config = dict(
    num_hidden_layers=15,
    hidden_size=384,
    num_attention_heads=4,
    num_key_value_heads=4,
    head_dim=96,
    intermediate_size=1152,
    vocab_size=4263,
    hidden_act='geglu',
    norm='rmsnorm',
    norm_place='peri',
    norm_eps=1e-05,
    positions='rope',
    rope_theta=10000.0,
    rope_fraction=1.0,
    qk_norm=False,
    attn_scale=0.102,
    bias='none',
    tie_word_embeddings=True,
    parallel_block=False,
    extras=['capped logits'],
    init='trunc',
    init_std_qkv=0.0247,
    init_std_o=0.0045,
    init_std_up=0.0247,
    init_std_down=0.0026,
    init_out_by_depth=True,
    init_mimetic=0.7,
    optimizer='soap_variant',
    learning_rate=0.00314,
    beta1=0.95,
    beta2=0.95,
    weight_decay=0.14,
    lr_head=0.0177,
    max_grad_norm=1.0,
    warmup_steps=200,
    schedule='wsd',
    decay_fraction=0.873,
    decay_shape='linear',
    final_lr_fraction=0.0,
    batch_tokens=262144,
    max_seq_len=1024,
    doc_mask=False,
    train_tokens=1301000000,
    max_steps=4963,
    dataset='wikipedia_en',
)
Each number is 128 + 32 x the weight over the matrix's rms, rounded and kept within 0 to 255. Layers, rows and columns count from 0. Numbers have three digits each.

# up: layer 5 MLP up, 1152x384, rms 0.103, rows 260-345, columns 144-191
# down: layer 5 MLP down (transposed), 1152x384, rms 0.095, rows 260-345, columns 144-191
# gate: layer 5 MLP gate, 1152x384, rms 0.0972, rows 261-345, columns 144-191
up260:076178085160161096145174098126111087170054105108114105171099110079161164090170173146141092125071132168104121155119102180162112102107100072043098
down260:163169151105132105124167095169124117161162154147113096150135157170092133088147155126102087100098111131076140096090126117112161112120155138144147
gate261:096116095065156110141166153198141097151123106131113061104148234082113185103090132152065111150137082113143124143121176127128120079069114166112102
up261:064112172109125117157128112160161065109113103140151177149093224120100075126143122129116151169110127103138139113118210163105150117143112132121153
down261:091164152087137122133147094150065160154094141079119127163182092128141133162120115121156141126128077073158108140148074108115131179132129106183136
gate262:120165133101155131153134128134091147060153185172141106122166100143143185074138162159132148162105110158100119083122122170131033130135117117130102
up262:178080154106100032081117175129125110164107118105130087090119135097135172129140172106204065179172109136142094131154150081084098135107179083123051
down262:109083079140153102177123070148117112159126091132151137110153146111166119059129135072065112116153143157166139119178165134126165148157134133147118
gate263:054187145209146137101184142127171072133196123160063109116108109120144120150127017112200121102149094152102223110173099068120154176128136127122123
up263:153071138148108041092107108196065178105083171151141116103126109220088119117152110132088152124100151071083151096087142169078121126155172118047154
down263:097125128099147102133144127105132139155070081113193133117090085191160077101096101163097143162096164128127122173128129162113189121099164072109175
gate264:159151122118112181113056125143095214116071168178134163107141137057142120121107155097124103149174117163084111150122163146115148159155137119214139
up264:135138110175134073138106145176136159069121145131132086154091127113112110180168141080112152145163170078102106080113134153155053145156159163134099
down264:135157101141116116165149071130066055107147121053129203109157162114125111088144114078043069091147136173150082164156125114104141117123097133110132
gate265:166147143167108109123101098088114113146170098123075126111127157117115159161132161096165148116167125115139091174154101125155141131124150118170133
up265:094160163098119093169086086111148117125174126084128157105114129151119116076106150199118135183103135152048179100110095127143129149125074126089124
down265:100161162166083124155183069127090116076146117094119164139090176077178083129138195216109185102124083172070152073136080128132106208131127072141123
gate266:101177063150082092132105114104077108130139140147092133124105162143083159142113105096080138103119154114150148103129234131084107101107109082110184
up266:124095114115091130158152103074132182093135098141100181119145087107110106152110148119133174127174117140107124105094182109138105129171199101111137
down266:127179140122175111118143117100125150165138129167125096154094114150081045097155137124095140096153145064109126185149143114146188135197149125193177
gate267:136039185166071175169152160145087117168090098150081144123132137116129139114115183105111176062137193159150191139148130167097116119135141126128118
up267:072141106117142145131183091085163089119111217108081133135128159155160152136118146110129166048135096140115136148105119137159150127167096173141084
down267:120172091181122095142137154117126109093144132130112120143120090179126135140171093096106157096097136129099064136144119109088092147129095103135131
gate268:082147128232112208116172137133151163152128095153131104086113033122172150126126122130065056111157112159141137080133158121141077161116131116074129
up268:066155113115131175163178103122130121150072143129139119110088117159089124080081119180159158103120120107128120127179117115166101175133217098178176
down268:141125168108147118112203104065153137133119100130128175113141149141103096187105158104095090162103092125099130091161164149181134105137098121078110
gate269:110140106165094145182091176090147150124168107112159118121163111157188149126135138128151108096118096123110179152163181075157109150139082080128122
up269:070132084081105111159141190151198125144153124124087122160160110133138127122153126118074151085102080186155133119128186130117099177126186155106133
down269:145151101094148143148147133080186111179207146132108129089155159081134145185139193126110176098214103119182131123096124112131135135115166129090120
gate270:160111125123163117074102140131143140109111162169096202149068107145140126088150122103133116104133135094101093130100145128120104100115134107094158
up270:132096169137146149095138137150178104141124157135139145155153127108073081128118068065159155155167173150148159165118091123157089122140129124105151
down270:126151129128100155085159150141110184155137101163141107117074153161121106142148098127092102123168098119094096143176147176084182130170126135094125
gate271:110155182129091141108155098196125128176133147061098145126084137109119164109120103106156124107089143117133076100170122172179140183112008075163060
up271:123166144125126092152110128138138105117156133053125116146054124125175139119097145072106129116136127122078158107143123156098099173120090124114117
down271:159149105078123097154124123070163114086097123170076166148183108120155115165141101194166114176105131117144134117093089133131128095101173151111198
gate272:097198057134111141249095105159125138139129117101092182092128117150143138103135160155098164161091105086141133150112128123127168128156172116080120
up272:096086089133060173157099078132089135126053119060154152172126143103163124165111133125170128098063136132106077027130102156133153137181185157120063
down272:146100161149122167126139136168143219187110166166103141122114134136176128084141139196148114180136085099077130106130098067148095130152138120136108
gate273:094141124139144121122144139135159153093199062141211070126107121106130130169107120126121159171155128161102161113138131081108122137135110151125165
up273:188127138123123150164179089057194099107158144176121107125089109090153159123112106080135123168136146140100176088146155149152097137148062115179086
down273:126135135141089075134071141177105128146105118119126121120141121146151078076103136129150128125155105080175076073114102119094095142140150166157135
gate274:136123135145068087150168117088110158109184142120088128081169139119133123140117094149137149157083090188134105171063160154143157164140131134148121
up274:195075124126149108037054116072108088157089150104199132104142152135145080062072112121144068135133114116137109134099173110099139131148126087099091
down274:088108166115119175099161125080138135044142111134139105142189143136119129175125080134138073130139115141122100228154217133155167197160117122036201
gate275:142118092155086091092150091154154136156115110123128070165150164130145219143148163161152138095084116166142152118120137121110128144146154123079129
up275:062138114109164201117105149119177102102111102161131136189108141155126133059156126116091143107074166135133121156165159079118138134059137090126160
down275:111075164142081152174134173145128127135158110148142087100152167142122080121128086136093160107142114159173145070134121118135161100118143158065167
gate276:155101135161123116142119156131197043098162086115148090109087140097113163155132135163125121126115163121063056122146255143107107154082111169110139
up276:151087080173081138123154100146109121117078141163186071141127123154154058070194075114100139075124162143146123072145134167135137172223182084154160
down276:156186083122154085109163122085085114135135116093169208147140136127153112160065157093217036121118076111139136128098149094113082113077127112078140
gate277:112124145101101138165135099150146092137071131119143182087113160154112167136128142109124033111162076047161117125183129115106086112180135135119092
up277:106177094147089170089169156166151145118146145117110098143103152108154096117140097122102062132084155122165143124096114163120081177114054185115124
down277:131185129117131121084105168161183137094153202169076145100106149145164135143198079111119121122066062182124097109179093105149114161097129169120164
gate278:117090075176064094125104075113174108098156132161139120163146093154171135110175137092170100111175108122178119122100140112124166111145165188148096
up278:147155094111175151102048091163137148172149107151187141180103138084122108083114102080105135163215179135127134142135152167136130119167175144118119
down278:124101153149140112075125095136178091117116111108086135112089119105151106088170151074107108136152170118076183129133148084118081093142076121107127
gate279:137119101187054117173118129098117098095112111118169146138126088160108135143097108116108154118159098111116103113109069115149076147149133168107164
up279:155168154165111126175116099140095136178142138116167110132090103108162087170182110137102057102120115140116145096167072173134142119119124109077112
down279:180114127115153087142199143135132078147196043137144154212113109178134087102141138198094137128140119123081086104131139127102109146193143138054120
gate280:180118127162096137150108176093146150079131188144125175098134147073139086121100132094113143125179161134132133124190112148161130115109088108106125
up280:181194164140127121187138184135082108161075139138087147153171128094120173165196126141179139134101127082189106206138110132174126107152118137153071
down280:106159168099155088124121139167119123094106086034136150134150125120097083108140107163154043157142122156165090174116099115178148097044104088127083
gate281:101210101158129134101092104155184151095144078188159148095156105112130110165134102132142150120109097121106114118126109090115115119120154089178125
up281:137136108121142111090099207094121154142131123112160153122068142093121118085131126091194137151090100132115149217122124128115134064119106141170071
down281:138147137144077169107096119118151144061164062145073119113114152082142105068102158118147139143079165161110096123110126147126185145079112110111113
gate282:177110170124117121148175138144148124136114062122147147166103109109133153104114135091148117136126155118167093116107148124126188165182084152166174
up282:175125210085150154104078129137139124060115074129134152122125133108121168159126151081157134161141139150157134115142141159171131148163131077175139
down282:159105147053096142192069154098103092140165082123163115109096114144134114145140169117197157078093109203148116116162121098146159146136090051113104
gate283:146137128081123111070124081143092113129127131110178139139095123138152132077114093113153117148113111113109105133092119157169179161119165089186094
up283:094111133125115126134145129117140141128162121102105145127069093101135127105133190159117069155111149106104107163117173216151107207111139123161063
down283:108139084116132141087130112078159123120166083158119068095130130135120190112120125154095118117065198190135153143126158105114096130135150168075133
gate284:168121188107106112099112086137156099095097115170095169164154150098162119113128135102092120124155126091095118126115154121106086127200181162162152
up284:145151140148155153102136162106115137043165163193107097067070105176104138093101139135115161144140111142130109143167076094117188166139134185164138
down284:110097126127127087132079134148143123150072138089157146157116135102094148118158177095137133127039126158120126121120084123175132094071081129119117
gate285:106118135161094179115116138153103180126171150174125114141138158150103093138157127096075166169154134102147132156119099132111067173113141114089137
up285:142091133089119123096118129188158116053156117130139123139081088101076086170087128118128101190189185147163223177111076088127120133103113105097184
down285:147163173131099084103111130123135132187140114065151055066139171091151134150111182146168056123151155108111144121120091146082177134128048143174163
gate286:101164199118144133171108108143092164091106082182135164155166103154079172128088076171062138131116170094137163064156089098148061150038074137110090
up286:152136168097118136135082151178093125114103144096165142094119171160112087124066069134155120133106158153210207123154145132128065102115094101098094
down286:068171165127097088075149089112133096094136126153117125160102168147078159133126128143147126134133167110138150092086106096103104158085077122123121
gate287:179135119140117102106075155161147142177138123121120128169096134138120150123088118166091101136143123114186150123151142112112158085109117102086089
up287:107127181101079143170146124115091140124134143074116178124170121120162093101107153058101134112119114079133138138130081098135139085124199130105149
down287:116165114139085173125130116128130146115091157163134145113156115124142093125162092145116110088144121087135115131097077147069105097098078113145093
gate288:115140175138082126139175167136120122107119155108227126119145162069152113082156123136099067134166176060144096123165043128175088133102120099101129
up288:077114057065151105080143155058138075119124118094156108138098133113116231150165143135154049072108140105131122149143069103141101147141092089111166
down288:135171143092077175193087084089135160103101152111109130089251118140162148135124111132080037125134113109139089058139059121195098156100094162100056
gate289:121154137148130119118169076147139135137118097128128129113108100124120139128202116093153146166136123153142146176120136138128104105124152112107171
up289:133097132118124098130146146083088126113088170113115043123088091103104146098126116082117136132084135137102105084083156106084106131128121153131119
down289:123114134143097140096131133101153120163120143073138151120114133158142155140117106122106091131131096106216090147024106115122108169151151108133163
gate290:176081079147185195109180130099183145136072096147188144171145125110142139115075145091103111147102154147150098149109090169146161060136116099103146
up290:184135142114083141108138056138059179156169103150114128079092137177155143131127142118163164184175123075126118099119150144119125148140162186208119
down290:189145176151103071158134125132146087119143137082137157120149113174138152066173116163195160092120127139181157132146158068144124029078079186163131
gate291:132192129164112170091138089132050106112148041094205152101092109109120104107147140101107139091109064114057141162144086130076124157098121083159133
up291:047120125204129077134092140090137144143131049116191114143079123167069164179095109099120130158168075157109112111131118142122122160083145122160132
down291:157149143014097161112153159104152112134103137193127105119079093126201157145164141122149134119117120080127133112139146100124125104062150108120114
gate292:109075139146127088036142149115147139148135105102121154144155148123097181102120099120139105133145099100123181167144089138145111188105134140116171
up292:127161117098127078121167070167151089161137126123180138107160137060161232085086108113162200075131126117148099105187090130129216122165135046142142
down292:120064065145134099116116149147108042154137217133150153074116121068175149148085120141186083126149132111133118156161122161089160090097137172159137
gate293:143145150156148146129122165158141148061146145117127167164048159159144120200142143092138119184082152174114171047114147113169117172102116123081147
up293:117097075094129107150101167115123127060152086173124093161151162173116074156092144166110161082119168055102109110120149104120118119164163155225108
down293:096101124119120065162114105214103092107091074135094100136116118057072157223110111175131214068121145127135136096106158133105117127137117099212096
gate294:091149170144157161139120159079190159168180102147169119159086096092101100165078143097127098118139178144116171116163141088161101153196127102122093
up294:176152150166096102120127114127084069165131115111101156092080149123128102110106166166142148105123083151136113084101103132129103094106180093132081
down294:171125135113183159149129145091126100106089091055147173110083095070120107162134118092175118215099100154167175094182133116125138110066080135112112
gate295:113175200144112144122056174126136142135167095124119135144144090107079114157141105142136101127104033094133088123117097110116133118163181173116090
up295:233133121179184149090088112118124165143106094193116128079146103139172071129126134118148151133143114076110141118076129150162116116142133153072134
down295:138125081136128130114084110128160116137126122161100155113192079181133139121162103133111107144159126157168109144078121149147146103154191139119169
gate296:109160146156140135133170111140146157129150039136159194095089126143168102181243140107114112105077065085124108147117155092131117150066130101108084
up296:157146205109140101143144018122109138124099128136167091144133145112130107144091191124150093118102096135182159137062104099150135109160175149104147
down296:162168100103084174111131076127126186060100120092128076166135142146103135140141098163122133105116075126059117161123160153146105103189151107145013
gate297:105128129074108126141156131154135128134078129133158111095119174096124107164152132144124137177148122163077046140157126130129133102132101176113136
up297:133159100141100160173167116151138085091169143137103160103137094177186138169178154133092111102203159148139106069095115134151087084098148133124153
down297:093196152131117142135110102077117091147140124143080135176052095137157104139157102117155152091133093105094138108118153155128135154136119138121093
gate298:143123126087137118137138143099132106160110123129146125092052112145130127129111094131169119164088114168157177128109146127198136150139130088143133
up298:128088163126103166094190100160141098131152199124138128184124083118137106170148133174081139124149130085150143160113097138079083118071108140085167
down298:142054159130175154146144181186133078119129123161162110108150175189116093130141183168135129141171104070100122145096113103087155053162135151111090
gate299:137123140131147041133134139181155212066178169114110141163066155147184131121120087119143137114132112109126083074159104167165136080135097117180106
up299:141116139118147147104116178078116118148133148113126151146155085239077143194168139161150080093119114155103114152156189088091122143205120067114144
down299:103190024102198125113126121106139091130136098178136109070122156148151101125143110111157111193110171128125111134105165137159103160117099143110075
gate300:098150167184111063082128132151141147190113126095135143090128105100102120107068196136103075105137079162155126213132166103105099166099156089134154
up300:119128146112115087109137134134167087116118098130100107162137075108155123171144103158097140095140091106156080082089137103127123188091079119133170
down300:182151131053142142143115182173114123144142172134162146085125151101144169146121069114104168131105087101085119107123113126167110121115148132139096
gate301:093125130088088166187159147106130149165153135141125076114139158104119141141081088114103149167091166200088187079137126156147133111160136092054186
up301:137092104150133134195130153124163144155155145147147144071120168084114093168150085146046133110087174150122102128142146103087102151146133122105120
down301:074106205133081082123082136107141138088072132146176198109156101126130101115177156111087173210165106145080114191109116169132096137140151109126133
gate302:188104098125145080149120111063122129087098169135139115174127158146144145133106153138163148128155201132053162181108122105174155095128143042103102
up302:139094111130144191129096105137123109137191160148157092097099138079119131133116106129089108131091114121189145127126138102108081119055130152136119
down302:181094150102106125188173106098150128163164186145134083122128129160117131141087134147098159127079193059088134128165202139135121122138122118115089
gate303:171145135136159145116050114115148157139125089093100111116108134115154093128100128107088111098147108160166134097175069124079165101122087125136114
up303:132207149085126125141164171111157105132110132141136135136086148128132119122142117065073171086118090132109125117170101135104164142113131144065125
down303:125095126135151159184134146138071140100097157102120119104097082131155137082160140146149186160110079175127145144197184162107113165129108065163115
gate304:128131108152148076103135071148126091160095122119207021218131093154137144138111137141113091172027145151130143086164082092081131177153143122125106
up304:118076146123188135109149127124111132134091158146085149120161164097146119098146121150097051212086159077064123155166170110157114144158138178130093
down304:169075085138111099108129192106124143134086156074148109105132089168135135092087160109097084182099154132156090117131135125115081134089187115111146
gate305:131109168158134141150120095131175161085133136132185085113137099138130123106062159176124124158113126103127126094193157106142166107082119122135111
up305:147154145180173112173128126169145160078136100116081155067081088125109144118109183144117088123070087172090123128149146121122126102168127107174131
down305:112150101064137116052128123118134143146124143134105124099151156119128164140105098110079105095155158156164152178103137123109103145118133119063103
gate306:136063151115117153191165122122125154147103171100067134154176165089173152096074101142118053113076163046139129154162129158162122141223131113114110
up306:109114087145141128151136120140091125104149203185155140105203171079116140135075075094196177143174130070157132137128124160154159142072121081138120
down306:096148147143137150128165133109165123132163102116181146171084092161108074152127135125134165111156071115118096111094113100119091171129126201146163
gate307:160101134145135167101121122137182120174117107119086148122098179149150132150139118177096066144103170126134131135093129152125131106098084140106117
up307:121124136113196166121149142121103172124139182127158090147110105134081144114083149187148125186151120137094174172125131139131166176139128100159146
down307:165080171138192124177132142126187174132090153137111193174088153140079168131190136143141100155109147083121195082084134145135172143098103153159151
gate308:185101121161117126156104150095147104101145119109149155168105124149177141100134166134183111087154128151132166079114070129126119068119147114110140
up308:105135108176127111099157162162107092136159147083178138083140085095093095157098157122136112144109180110138095107167139109109195111101124148139099
down308:105118142129081148158151119111124114178156112123160138062104194119162082152131143109170078174141131127117082090116158106103107111167103167121121
gate309:142086112108140142163099170150121100119147154160131148217133077138117138169131079076157145085150163074158180050073112162075118145123150159152132
up309:145105085145183116151155135080153093202151102157108102137103154192100132149158117101159112184117114121127231155141179124106137192080097118191100
down309:106120121141168095153129153163103113127137134089102189111145104083103150130160142127149115115100151138139105117103093136152097137148164120098103
gate310:101100177144108124141191129150148110146150160183114113134110127065080193137186046107103153134136127135118109089105143141163130105074130180145069
up310:094064143151142162151134159159088193112150157076134091148122126067145131146184167130121109124087101121118143150095137130169147114147132162131102
down310:135140177151116130136090130135120108123151103097153176116111124138173101008112140136121198100142105188136112165096086120086140124128148124093162
gate311:122102114144156148194101120123106191122106167128118121108100114125041103140101167091154136120118137113212124152140117172101186124116138094166119
up311:184075133147101099167134119105138132040145088152077154120132101143137087151188083117091106128085136106108132114156114091036146098120146160076097
down311:129088147187113111053146125138095130123118152157204192152098177090128083144097153093114045084128136121049144075122183102050089049186140150181097
gate312:148140131119183104119119086128105100104138152132130116158134135126135082130146092128163133124083111158169206139123111123141106158111129074150119
up312:098078123102123116168102106085168123087136175184146124136140088158135127174153155142199144131111184115147138147141056059131139115130066102103128
down312:110082101122096115125073151145073171105142113156151174076115144108094155164151144097103150167071164128098106147154099127115186098058045136101184
gate313:116140108087131157118106159197153160177148125103078088077146131123184190091108069151091050117095155113148147172123150127118135116151148118133167
up313:075191095113112119136158149114151141131154131157164163188105095124062150077106073088039081112173149068162083145142103181065204114114081130175147
down313:156112100090095134171112172135112135183089151124113132131138146115161170123135132152167083136120097132146140197135142111135100173184158183112128
gate314:065138117111152118052121141103100143110137117100150099074118093164144136094098157088160101146202147166089126169098160158072194138151104137120100
up314:125151094109091104097137113174103132142145106124097172150134189086110136140081093113128126101107136163121103127125129133115142111187120088174107
down314:175092111124164126133118101138149084111082101075117110144104091149122183114191175143171138123177156119147136137120120177115125115073112166109179
gate315:128143143116140156137098164160184132111125114130167159077139141090146145167126118092103114120172115104086061135129148083161139166095108132099163
up315:144113116146087088141147153077106080194108133129151081162207079111174180121128057125098200115140112162124169154133092105182097157142082085133130
down315:155130161131115106133110130203158115114130141132190127077112149102127125167114173094177161143060194110105118137147086222116106103107199138117146
gate316:113178122143104122137133125156140079095116121121121094130125124133125100131145122175092127118130120132150123101114089136106115110178136072115119
up316:078119167112119158086069156145174166129164102119103140200132132195149096132158076110106139157089180110121140146123140103101133087147130159071124
down316:124149125134127155148088085137123092120171246119140126092128118125118211087102166135144088133135093112180135178116057099143147128130083094092137
gate317:105092101066181098151095135117125149138133137162147114089073111150135106084111084125082099154167100144157117102084147164099150142096093114083140
up317:170128087140114127138144147150113201142094075092071113128155131151151187108142138067150175137160137148123117136086170084111117159171157167100132
down317:145095171163144072162163142151113150170167132112157170130122110155129099120109153137129110122101080115171149131136112135143130048094124105093149
gate318:102071138124121129147100179133115178148141157122142133090095157115109139110139095114165135161160163152148133113205133134088168150084170118131140
up318:124166132114145169123113083096149136146131151111181131157099161147144114098123156100119167183184137134171110098091105137140108098129097137109099
down318:173031096157104105133135125112078117079101172121089165107136129141124099168153116140152149121115081151105144096131113113117129143135139142115146
gate319:162117175169120139157176150177210109134053123128091147124144167163119106144077084142134172130133156095067179098120101126215179145158058109077150
up319:127145076093148102097126090154152100080125151206147102144123122090132151144171189129132103132125113188149143135116141041141112079121146109160086
down319:171125179123142099143096164114172193184072083107091186110129146144145112117108079119157122113172156115081136123110058156132109137198123104109140
gate320:140166169112141143143162145159143112164090113140151119112087136174105159128133123134114114082180100126097123094152160145192111155107114130100152
up320:103118171113121129167141141108153105180177131119100178172128128117126167132077151109173150144160114110111113120139140134159186141067099121187101
down320:197140127112159203190112138123119139112127076202158132109086135123081180137137083111103126133131147123169120136160175106140082117154202156095185
gate321:172133132106104167137153165103165150145166122168124152127163154142120111118122104095103133131153084121136119155131115109108139097180119127118068
up321:074128125118126064121117180177137164165120132131153102129031111067105108059094134167144121115067140142154166087148113123221084166088132122179141
down321:094116101118197145110139120116154123170172109132126145120200173099128134095128140082115091147128108154105123130119118128146117138151141131167151
gate322:145093078110129173122110131132109199131193192137183084154137066079163168118114078170182109167161145066127109138172166174185097121223138105122107
up322:120102140111117126165122133101187072142139148131151138068156125120102114156156080117111092132138153134129141140111100079196178090148096139084167
down322:149143099155104113112131141059129126203096079107071114138199139184083152091119091120067138124146118076133145108171130158037130123093123111146135
gate323:129110098156139154137145132120168114175159076116121125154178087146101093175109178154135047129127094102076132181112161184091101136138136200150096
up323:133082162035147113164132137128155137084141171106177108118135137111090101122148123148148130141091133113145108118136147193114159091100098145146157
down323:173128082070155152126161126093184117086108120110121105095103120141126127116129160114116154139116114129117171208154107126050119106112154138077135
gate324:203140151086133096105092121119121190131095197143132138076079150103153170079167151139090150113108135111075166143158138117128130099115096129118125
up324:137162158114113164087121182118119129101169111137144133145125116173149110178109157186093158146106114090125088033144142119151151147144134059060100
down324:149073109135086181141094112158141126143074149173148137124150113080100113114093029078152154129103149210166111064142124113142145122129115144139100
gate325:081138154114187183112175170050140136098117153130138114143122113127129145141105088161146041112158119124211134141098118018152076155121162109062116
up325:124148172118140067078150137088141165094139132109075099103072124144125125153108161151143069095115098122209134124135126055146078168165119140133144
down325:122064141104102153109169127139112140107207221137091097148120117127103179149136078116123163138125174151090095101144166115190102130174110147096102
gate326:200089154137107162099143156099090173171144151118142096156172121136156179135109154118112154126138138106136154141020171171075199113201178114142129
up326:123136136154124119152150079182117123121100143088173146056066067135109156151091118123117121104170168118092172053163107155112126095110189159094088
down326:093144139155104139137117092073097133082146098121132091202152159093119108091129125128077181133147128135111128105184106145128122157146160146116201
gate327:102137106227118145116125078103136126088087117047148091105110116141077184063089174120092140112112122137124098141115110175128111095124105112142095
up327:118132169167091148125097081141151071121132184172125140077159142163084111106150125135095124140194111198125128141120074128168157171145127122163173
down327:133143116077153106139126213162113175095185115189109193138125142161131144163103169117171097143118189140138129174099213145184089171129124161130141
gate328:151142093120148151135156066125124109099100148106151168137086162097167136122089132120132151112102117159113178077118102149111152165111123141122122
up328:107119152164107101127108132085109096176147100106190132140111131179132088131081038132145188112065103180129083136095132130165175114129142123099065
down328:135104097162112098037113138175128140186109175112141228105081131091136180141098141134132114151147168164081068141146156035163127208084186064112082
gate329:135146129090135149134152135159084171097166063087128076079109147124126163142131103158098146168142137153118114107128162184207137133147119134122104
up329:119185175112137139167179136175158108063167140119145088045080116079126189163115114126112158145154072146140105119127153108161105124150096168111131
down329:107094135130167136111099163150122095165100108050045134136130100162169111090124159092122135160121129182125140122144158116185135116111107127096126
gate330:111101126120128117134151134170094115093135063168089139131149087139149110134131130149109195184104146159157126160112132165115141153117103126125162
up330:094133161160163116129094134163135126071132126106155140099145141137143164151098146091202146177083141172133133142117132114190110127065094126126122
down330:184111183110105156112125135110088101148119173109154159088111095157118130148171103114161106144129160115114122157161096102077118150171124117132151
gate331:132117051140121083145130168132130185092119163156160118101103140120206092103147063112132094161104129187102088165120095146138068148121169142111129
up331:109175173088128154129129106082124073158152122156148113153130091123135098113100141166121148158097171122119174153144133135124163134168109104145131
down331:121157117096104127138152133187131127164061153124093151127174175155129115098083167126108137104120168190111126160159113121141078084130137166135149
gate332:132140149107165100159154121079196103128186118144123189096131139110083136130165131160126086176123136132126166131072050130147124095076102109153101
up332:152099148125156158135146135190158153128109122158080109120124100074130150150116189156102079182154141207088096147158169144193119120111174118109162
down332:134157145147079105137162127119139082106147086095097144131118166103102110125184211076123164134109103111097154162183102169138094130111092131053141
gate333:117123130128163110100105158121176099188122093098115131125094116160056113148144122088160137133180117139115137196128068140067183120125149139177139
up333:122120103116148149115082152106121193123122153152083177179133115106190106133185157135108109146049111143155116113095162165114129084126122115153104
down333:170115122109144169082170114175145130101180111138140133132083120200156120165098075084178116078125076097164124092103181106159107114142101137149091
gate334:060136067093150126126106180138129196120158140114124146077130158075122159089159141115108132092173146112166181176155058150175107160135112121102100
up334:082077122104154107079124139147075201106135157113178132130150190126093126150093160073126133126134097101196151111091112158105099128134041102066107
down334:120110096114160123122102130134100165102149172150117119086151162115087149138118114184113136115177125149175116106115141121137124175047186135143173
gate335:158151107120091140067099154129114117103130131124152094159084110108095190148108113142172176108056108087136116082189066140136098107022086136142146
up335:137137172121126178135209131152204114117153090133124130147117138185184114124125137139155083124123145176067167163157166143108108152076156125128151
down335:128140117139150146146135113146100149178159146131130120072155093100145148113077193149085174092213081133092156074129209105160191145086147110144085
gate336:154145194147177135156039174079140149133104136098100108097112062140102135114157156146080191136085107099123078108103138144113114152134159137131189
up336:153159088145133110096069116099145129126056089165091121117147085157084133150120159162133081158106106115160139102124146088094112093066161100202147
down336:088065175153121077111094096154113165134075100135167118155109088081138116156126167147125174108133086126145116099124124163119123143133168177150169
gate337:154153114125076122111148117160148110145129135110110123165131028119181160126133165147157102108154091124132119169161100108091104167111134095150053
up337:157173114114080167140120149123108104119056110063122127111083161130135105097167200174169129102153106150131140076163132096077118170108070084098154
down337:128146118106109147103180112125149092187092121121135078107124093078148121162111124097132100140119092095097105151151137110158131138109145103110034
gate338:144146136131132219161109218115058161128138119131142136120140121121084135101191113060164148117175099177145180133150065107174060132116116145086159
up338:143120139133130092105156121137155123186117154122121116167112132095091108152117104180141124118116138104122122098057145122074114159155131128111126
down338:164087151142120093119124082137127177121072164076085145146088118109116137092154127084106107131158119133152156085076090081118166110118184102155164
gate339:098115178157120127161148115145158079047112087140151171123092114083177153116094131143132147154096181109123123131148099091080086163102141156109102
up339:096089118092146082152139091157099155121157087153074137146124154133090099142136125073170090161111156105109129132107112176175120114152180183088115
down339:143134144144136130113127155118120095110089188101102103099151066107092118105157116117166123098142107185088100104127143149196156123108065127141138
gate340:115147134147073126128150155167136165141168145060170188186142117135159119116204115127100145090128136125161088123139102160139164125060125132153203
up340:164146170108096087150094115129146149137120119098149091107119107159115133128091074095176102146136129188090135173138173181126180110126155132195125
down340:117121129158111120071196096144128148153134196143117107136110100093117162125101119101106127120110141115145112082140148117158133071162139195115170
gate341:141121098165114106130129116165163130123078181137160195100152084111114125121158083117144138121175207147150117103086136171092111192146106140137100
up341:188125098124088156082124121112105126124134157139127148146080132113133075103122093124084135105141159184071139134165124121106152119101101110131130
down341:146154139088138117209098171232137167193149198126131143111148105038087149132150194085153147106159155133098175115166049216136117106127110118120084
gate342:105125134151138112129205118134128162127150171074087112154147141181094156100171101173116192102144141074161132069128147107141173128123092116130108
up342:076112171149140121027110038129137115153087102119145076111176150191094069155129136087122098163168215141124097076117147078151169109141091223099124
down342:139115132113116169126138176198144105125173147093136097165142106077101105094137188149127191140120105166167213114155132131121129160092127112139110
gate343:101092166192132113158173078132109080093075124047127173102148115087132171156108118109119154127100121083189106140061159083152143150100085168122098
up343:130097130060084154119060189116170148151121168145047163123146111057137102083128161110122179188149103152114106139154122164156104159136125158118117
down343:104108150119160105133033158107131160102063119167180042102180112161166104117074153143188177117129116118113152108081155048127160077138135132173129
gate344:223127141130169107133059107158105104149113139200118089092154076109127170159101118144141131089102131046159123187102126134087092130112144096076040
up344:135094124198158141124191140084069150198112164081163117126088068125131118137106136100160164106118137104136128103134125148104199113139091132119154
down344:127123157125154123118130145095111082089088117145177098103103122153128133136121075115138110154101122060158118112122089154123101166104179127141073
gate345:171126130138184122077142119153129077204111137108128100121166094125096139077073184147112100138135097125111119147113063135154100100105170117136154
up345:106131096151105173144154048083140125129060090141106153140138137077097107134134166088159127142100109116168082090103144179162156058140079170127131
down345:164136154105125113065104164141106133166138137112183102135151099147134111125104105126169119093121143145150167180092147101093112169108108133126163